{"d_mlp": 1536, "norm_eps": 1e-06, "tie_embeddings": true, "init_std_up": 0.0257, "beta1": 0.95, "schedule": "wsd"}
Each number is 128 + 24 x the weight over the matrix's rms, rounded and kept within 0 to 255. Layers, rows and columns count from 0.

# layer 5 MLP up, 1536x384, rms 0.119, rows 832-848, columns 288-383
[[147 170 117  89 101 118 105 120 113  70 121  77 124 159 108 142  85 146 111 124 130 134 109 142 104 132 156 105 115 121 163 185 121 178 125 123 160 104 145 152 142  98  95  83 154 147  85  99 126  77 133 104  68 143 122 142  92 135 106 122 161 106 134  93 124 170 187 104 136 106  98 153  84  92 121 156 131 174 133 142 125 103 179 114 166 150 106 148 125 146 119 146 129 118 150 116]
 [152 117 145 111  92 117  95 161 138 133  97 160 127 123 144 133 150 125 125 150  95 137  78 139 108  99 121 154  97  98 150 107 193 105 134 108 172 119 125 157 170 128 152 155 132 171 135 119 146 113 128 131 146 123 151 165 111 146 157  73 136 115  91 155  83 111 122 134  47 126 116 152 152  90 112 145 130  96 130 147 111 122 106  88 121 125 124 107 126 111 147 117 144 147 150 136]
 [183 126 143 105 158 118 170 153 164  97 132 100 164 144  96 109 132 125 151 117 150 144 136 123 105 124  86  77 137 116 114 124 139 113 162 128 150  97 122 106 156 152 122 121 134 161 128 145 149  68  67  82 115 129 133 146 184 117 122 116 141 146 137 114 136 106 114 145 172  77 118 131 144 141 114 110 158 136 111 147 143 111 105  89 115  97 105 124 158  93 150 106 122  74 133 123]
 [117  74 150 124 103 139 112 126 111 117 113 133  87 112 143 136 133 169 158 137  96 116 135 128 119 102 128 128 141 144  94 122 150 127 143 130 111 124 119 145 117 112 101 115 118 141 117 117 100 145 126 123 143 125 117 160 146 125 133 130 126 181 143 125 116 104 119  89 124 122 100 157  97 155 151 123 126 135 106 122  99  93 149 139 157  85 195 163 113 125 133 108 190 108 104 125]
 [185 115 110 116 148  89 152  82 151 115 157 138 109 109 126 135 145  97 110 138 158 110 171 119 102 133 104 154 145 103  98 129 149 176 151 107 113 105 151 115 113 153 172 118 157 122 111 128 196 116  95 135 151 160 105  81 166 121 107  99 120 149 130 128 162 119 139 121 121 162 118 146 142  87 136 127 134 207 181 106 157 120 117 134 154 141 160 197 128 159  98 123 113 139 107 150]
 [128 130 152 120 151 139 131 119 154  72 123 106 141 115 147 140 148 101 128 125 100 120 101 144 159 136 122  95 143 144 146 152 137 100  93 107 119 115  99 112 134 150 146 114 125 141 103 170 136 102 129 133 150 116 148 130 123 142  89 156 128 115 108 129 100 104 109 121 147  90 120  86 136 126 161 142  66 130 150 147 168 142 117 141 109 132 165 149 177 132  72 147 148 151 130 137]
 [151  78 140 119 136 102 176 121 116  71 155  88 127 118 134 127 142 129 133 117 166 143 146 118 134 154 103 128 146 108 110 124 128  97 119  97 117 187 121 157 153 143  99 130 173 118 145 121 117 114 134 167 120 147 150 148 105 101 111 130  91 182 146 127 119  91  87 153 132 151 109 123 138 149 134 153 119 168  73 116 118 157 144 135  99 119 123 120 154 162 134 114 109 181 149 159]
 [111 139 144 117 120 131 125 124 103 124  99 114 121 138 114  89  92 137  94 139 146 135 156 103 152 152  76 117 124 114 136 100  94 136 125 121 130 140 110  95 110 128  93 100 126 126 155 119 136 136  99 125 143 112 104 132 114 155 115 121 118 119 148 120 126 134 111 139 139 130 112 139 112 106 172 132 126 106 111 126 126 136 108 132 127 151 159 129 127 123 117 112 111 127 158 104]
 [156 131 132 132 139 124 116 128 116 149 152 111 128 110 146 102 136 148 152 137 130 151 119  99 109  84 149 124 139 150 167 104 125 132 120 149 129 151 140 148 120 133 116 161 132 133 160 149 130 110 106 160 150 124 100 118 122 157 101 148  95 137 123 105 118 138  98 139 136 137 126 132 119 131 129 119  89 153 133 130 123 142 146 106 118 125 115 102 140 118 105 111 136 120 143 126]
 [100 139  89 128 111 183  94  99 105 173  86 133 128 176 156 165 141 126 154 111 138 129 105 108 105 141 126 122 119 132 115 135 103 118 155 108 143 108 148 142 182 110 133 119 139 125 145 123 159  82  83 139 105 129 127  80 106 173 122 165 191 140 126 115  77 114 158 169 137  70 141 201 120 144 134 109 136  71 111 119  93 185  96  79 114 146 131 131 146  88 128 126 126 161 139 113]
 [119 156 104 155 141 136 108 124 130 103 107  91 142 114 108 141 116 145 131 122 108 135 134 144 146 100  99 118 116 155 128 144 119 111 174 120 123 154  95  96 124 149 137  99 133 102 132 143 119 117 157 137 116 121 148 127 138 154 109 114 103 133 127 129 153 105 109 168 113  94 100 125 195 145 145 116 128 120 113 120 122 125 170  98 116 138 127 150 138 150 139 125 157 162 125 130]
 [111 149 139 117  94 136  73 127 160 132  80 125 112 107  93 122  83 105  87 121 132 135 104 137  93 105 123 106 163 120 115 104 110 113 124 146 138 139 156 125 138 129  98 118 130 146 132 133 118 117 107 127 144 126 108 110 135 158 151  86 118 137 113 138 138 149 147 139 134  83 154  87 108 143 166 108  96 130  88 159 144  95 159 132 101 137 125 151 136 127 188 130  94 112 121 108]
 [154 119  96  92 151 105 125 140 124 122 155 143 113 119 159 120 129 146 128 141 117 116 201 104 123 125 113 105 154  96 119 150 168 135 113  98 127 125 156  98 151 121 121 139 163 137 167  96 146 105 119  99 117 168  87 106 152 124 140 128 150  79 144 125 140 134 129 129 143 118 147 132 155 143 187  79 134 138 107 173  98 131 151 155 151 130 146 126 111 113  69 126  95 101 126 104]
 [177  94 110 102 117 184  99 152 118 103  82  98 146 132 105  96  78 141 124 119 132 133 166 134 147 140 142 161 154 130 110 136 133 136  93 136  97 146 135 145 100 122 172 129 131 138 126 142 143 110 140 156  99 148  99 128 124 134 144 131 140 135 106 140 109 145 125 156 144 153 132 111 153  90 138 135 135 117 109 135 184 131 141  87  75 136 166 169 130 101 122 152  87 179 101 139]
 [182  95  98 140  83 132 116  94 117 132 114 133 171 112  81 136 152 129 138 155 155 109 144 127 123 127 115 124  71  78 102  97 108 131 169 135 129 117  98  96 141 109 142 161 142  64 119 100 126 140  86 123 180 145  91 102 122 150 186 136 107 140 120 104 124 138 134 154 149 107 121 162 172 123 129 107 108 126 155 117 139 137 111  58 159  89 159 137 170 104 134 131 166 186 152 136]
 [109 119 120 103 127 123 161 120 141 144 118 102 111 108 149 123 142 128 162 144 103 145 137 103 151 160 149 114 112 133 106 129 112 143 174 100 142 116 131 131 118 147 155  92 139 106 138 132 131 115 138 123 122 123  96 130 147 148 129 139 112  98 114 117 166 115 102 142 118 100 149 137  99 117 160 100 137 109 122 150 134 110 124 149 143 141 133 115 157  95 137 100  89 141  88 114]
 [143 146 115 130 153 137 112 157 104 110 165  94 146 124 139 151 133 144 102 101 144 169 112 113 149 149 108  78 119  92  95 157 140 146 130 125 117 147 163 166 114  80 101 148 146  80 165 155 137 137 150 118 131 185 148 143 148 131 130 151 127 119 149 141  72 152  90  95 155 156 162 108 134 119 125 120 128  78 122 155 168  98 109 113 134 159 149 185 135 146 122 120 161 106 170 137]]
# layer 5 MLP down (transposed), 1536x384, rms 0.1, rows 832-847, columns 288-383
[[102 136 148 186  95 130 137  89 124 185 126 119 136 114 144 119 182 139 156  98 113 125  93 143 163  92 110 169 122  88 105 116 120 121 111 120 106  88 102 140 129 176 151 137 147 138 165 139 101 125 101 150 127 115 122 151 156 114 144 134 174  96  98 147 152 115 129 123 148 101 102 115 159  93 129 149 137 147 164 114 185 140 130 135 130 138 113 141 105 140 151 122 141 173 127 168]
 [110 107 109 161  93 135  97  88 110 107 140 140 104  93 136 158 142 106 148 115 103 156 123 144 128 132 148 132 134 142 148 117 171 107 184 119 150 135 146 109 151  96 150 150 161  97 156 148 119 134 111 123 160 139 147 134 106 131 128 133  92 157 126 124 114  98 139 134 125  48 116 132 141 107 121  96 110 125 156 123  82  73 157 158 137 144 116 174 135 104 124 113 119 133 143 118]
 [152 116  64 135 164  99 143 101  62 100  77  82  92 103 149  90 116 163 108 199 120 179  81 114 120 132 128  95 149 122 150  38 125 143 128 118 131  89 104 167 150 172 128 138 192 105 139  81  83 141 114  82 116 118 153 166 131 142 159 148 121 141 185 119  97  92  84 133 149  67  86 146 119 114 110 120 131 121 176  75 100 135 132 138 108 143 141 137 180 163 134 146 114 128  83 125]
 [134 127 126  92 144 112 128 143 148 152 113 117 122 140 133 113 126 131 109 137 109 101 105 118 144 132 118 139 149 131 121 152 110 137 104 139 145 126 138 126 134 134 113  95 133 134  99 139 117 155 142 111 136 124 128 137 141 154 112 131 104 141 120 145 146 127 130  78 139 143 135 133 143 141 127 120 131 149 146 111  82 141 162 110 115 143 126 131 129 149 142 158 167 119 106 130]
 [ 85 175 130 103 126 103 140  84 122 162 101 121 102 117 176 131 118 142 141 126 145  98 104 108 133 125  96 134 109 115  98 137 102 114 168 154 148 118 118 123  95 169  99 161 100 118 120 137 137 150 122 114 134 159 110 133 134 131 120  79 105 126 109  80  58 123 117 146 107  92 145 153 132  98  72 160 131 152 132 129 120 117 148 127 134 148 130 113 118  94 156 157 124 162 125  72]
 [148 115 127 155 120 173 157 193 132  93 151  91 152 165 157  91 167 112 157 151 115 174 148 138 151 145  75 129 142  95 179 118 148  99 137 171 145 105  84 119  68  84 124 165 181  97 139 156 112 134 118  91 131 127 120 108 141 126 113 167 146 102 131 160 156  88 163 121 206 153 127  93  77 125 104 125 102 147 144 146  99 163 125 105 162 142 119 105 132  93 106 152 139 173 104 126]
 [151 118 140 130 125  89 126 156 123 151 169 190 157 138 135 113 123 133 156 105 161 168 130  99 168 117 120  88 110 132  99 167 104 119  89 194 147 104 137 117 154 104 159 102  91 130 165 175 143 151 159 114 160  94 106 154  89 142  87 108 116 125  91 169 121 111 129 129 115 104 138 127 118  92 128 103 120 154 110  74 123  96 118 131 142 109 157 117 176 138  95 136 156 123  78 124]
 [128 134 190 140 137 150 133 153 129 140 142 180  84 152 148 116 126 130 121 134 141 117 158 163 136 134 137 126 118 110  95 121 102 123 137  96 142 126 145 106  96 126 130 103 148 106 146 121 134 129 143 135 131 104 118 114 135 118 154 135 119 124 122 166 129 124 138 138 120 119 125 129 128 132 127 106 129 126 150 145 150 121 145 165 143 126 154 123 102 107 120 164 133 109 133 118]
 [151 134 134 141 160 155 146 123  97 144 136 147 137 121 129 125 103 135 134 145 139 123 152 107  94 132 115 104 115 143 120 113 114 110 151 169 143 129 156 123 113 130 126 133 107 120 144 144 137 127 125 122 125 154 112 149 129 135  91 146 147 139 135 137 132 128 151 133 100 139 125 126 129 104 134 149 108 125 129 134 133 135 122 107 146 117 122 110 149  96 111 142 114 138 123 117]
 [112 182 122 158 182 167 135  56 123 164 131 146 115 122 101 145 122 129 174 126 112 116 123 132 110  85 149 142  64 177 110 163  82 109 126 158 134 144 137 103 179 108  86 153 133 139 140 164 116  89 151 173 103 120 133 123 176 136  99 137 160 121 160 171 151 137 142 131 126  60 141 157 166 144 114 115  98 149 112 154 150 143 125  89 113 113  72  96 113 107 107  75 115 180 141 144]
 [149 136 106 161 147 134 125 149 142 104 139 142 166 131 152 122  94  89 119 152 132  78 135 154 144 130 144 108 147 132 143 131 132 127  97 126 102 136 148 122 140 107 117 116 112 125 122 159 119 134 132  82 111 122  92 129 126 137 146 168 112 144 101 134 182 137 126 144 105 105 126 151 143 121 115  85 103 130 125 121 142 151 121 155 148  84 144 122 160 164 180  91 128 143 127 181]
 [121 221 168 106  99 149 115 140 138 122 125 169  88  90  79 129  98 114 146 146 152 189 120 118 130 140 112 141 174 192 122 174 135 134 131 180 162 123  98 110  96 167 152 162 128 148 133  79 159 165 126 160 153  91 132 121 112 183 139 144 125 146 126 125 128 159 103  93  99 112 128 117 133 149 112 141 146 128 147 119 117 137 137  72 113 111 111 130 123 137 140 101  70 178 102  83]
 [140 169 153 149 134 158 130 176 131 141  96 126 141 112 110 114 138 127 107 121 149  11 111 113 104 101 143 131 116 143 117 133 110 101 159 134  80 110 143 135 123 165 101 108 113  81 120 106 127 154 159 126 123  80 100 108 122 142 145 129 118 158 108 183 132 109 102  97 143 117 128 107 132 150  93 122 169  77 160 124 113 119 132 128 109 133  90 115 140 100 135 140 121 168  97 134]
 [115  71 152  83 120  97 114  51 147 133 109 134 155 122 111 140 127  99 179 136  97 153 144 124 172 175 110 136 119 126 134 115 128 147 122 129 121 113 131 127 137 174 156 144 127 148 164 105 121 127 158 146 148 124 119 114 141  81  97 161 122 130 150 118 122 150 145 125  60 110 130 116  95 123 124  98  96 114 134 117 135 117 141 152 128 181  91  98 128 101 101 114 107 144 109 114]
 [137 122 164 115 111 164 161 122 102  79 146 156  92 121  99 187 126 123 168  96 133 140 148 125 110 134 104 142  87 145  66 132 107 118 125 134 155 102 136 121 101 151 164 145 141 141 150 139 137 119 114 131 126  86 123 109 142 163 100  88 118 101 100 149 115 131 138 126 123 129 122 149 144 134 135 114 109 204  96 177 111  96 145 150 101 111 104 156 132 145 129 132 138 127 122 103]
 [134 121 106 140 108 118 117 146 133 135 138 141 108 120 126 106 105 119 140 138 129  98 126 139 124 143 120 123 124 143 124 118 142 120 141 128 151 144 150 128 104 129 121 125 152 149 129 138 115 121 122 133 126 158 111 127 120 124 132 132 127 138 160 105 127 140 140 114 143 141 145 134 133 129 130 112 138 113 122 134 114 129 114 159 142 135 119 145 110 140 123 159 127 132 144 137]]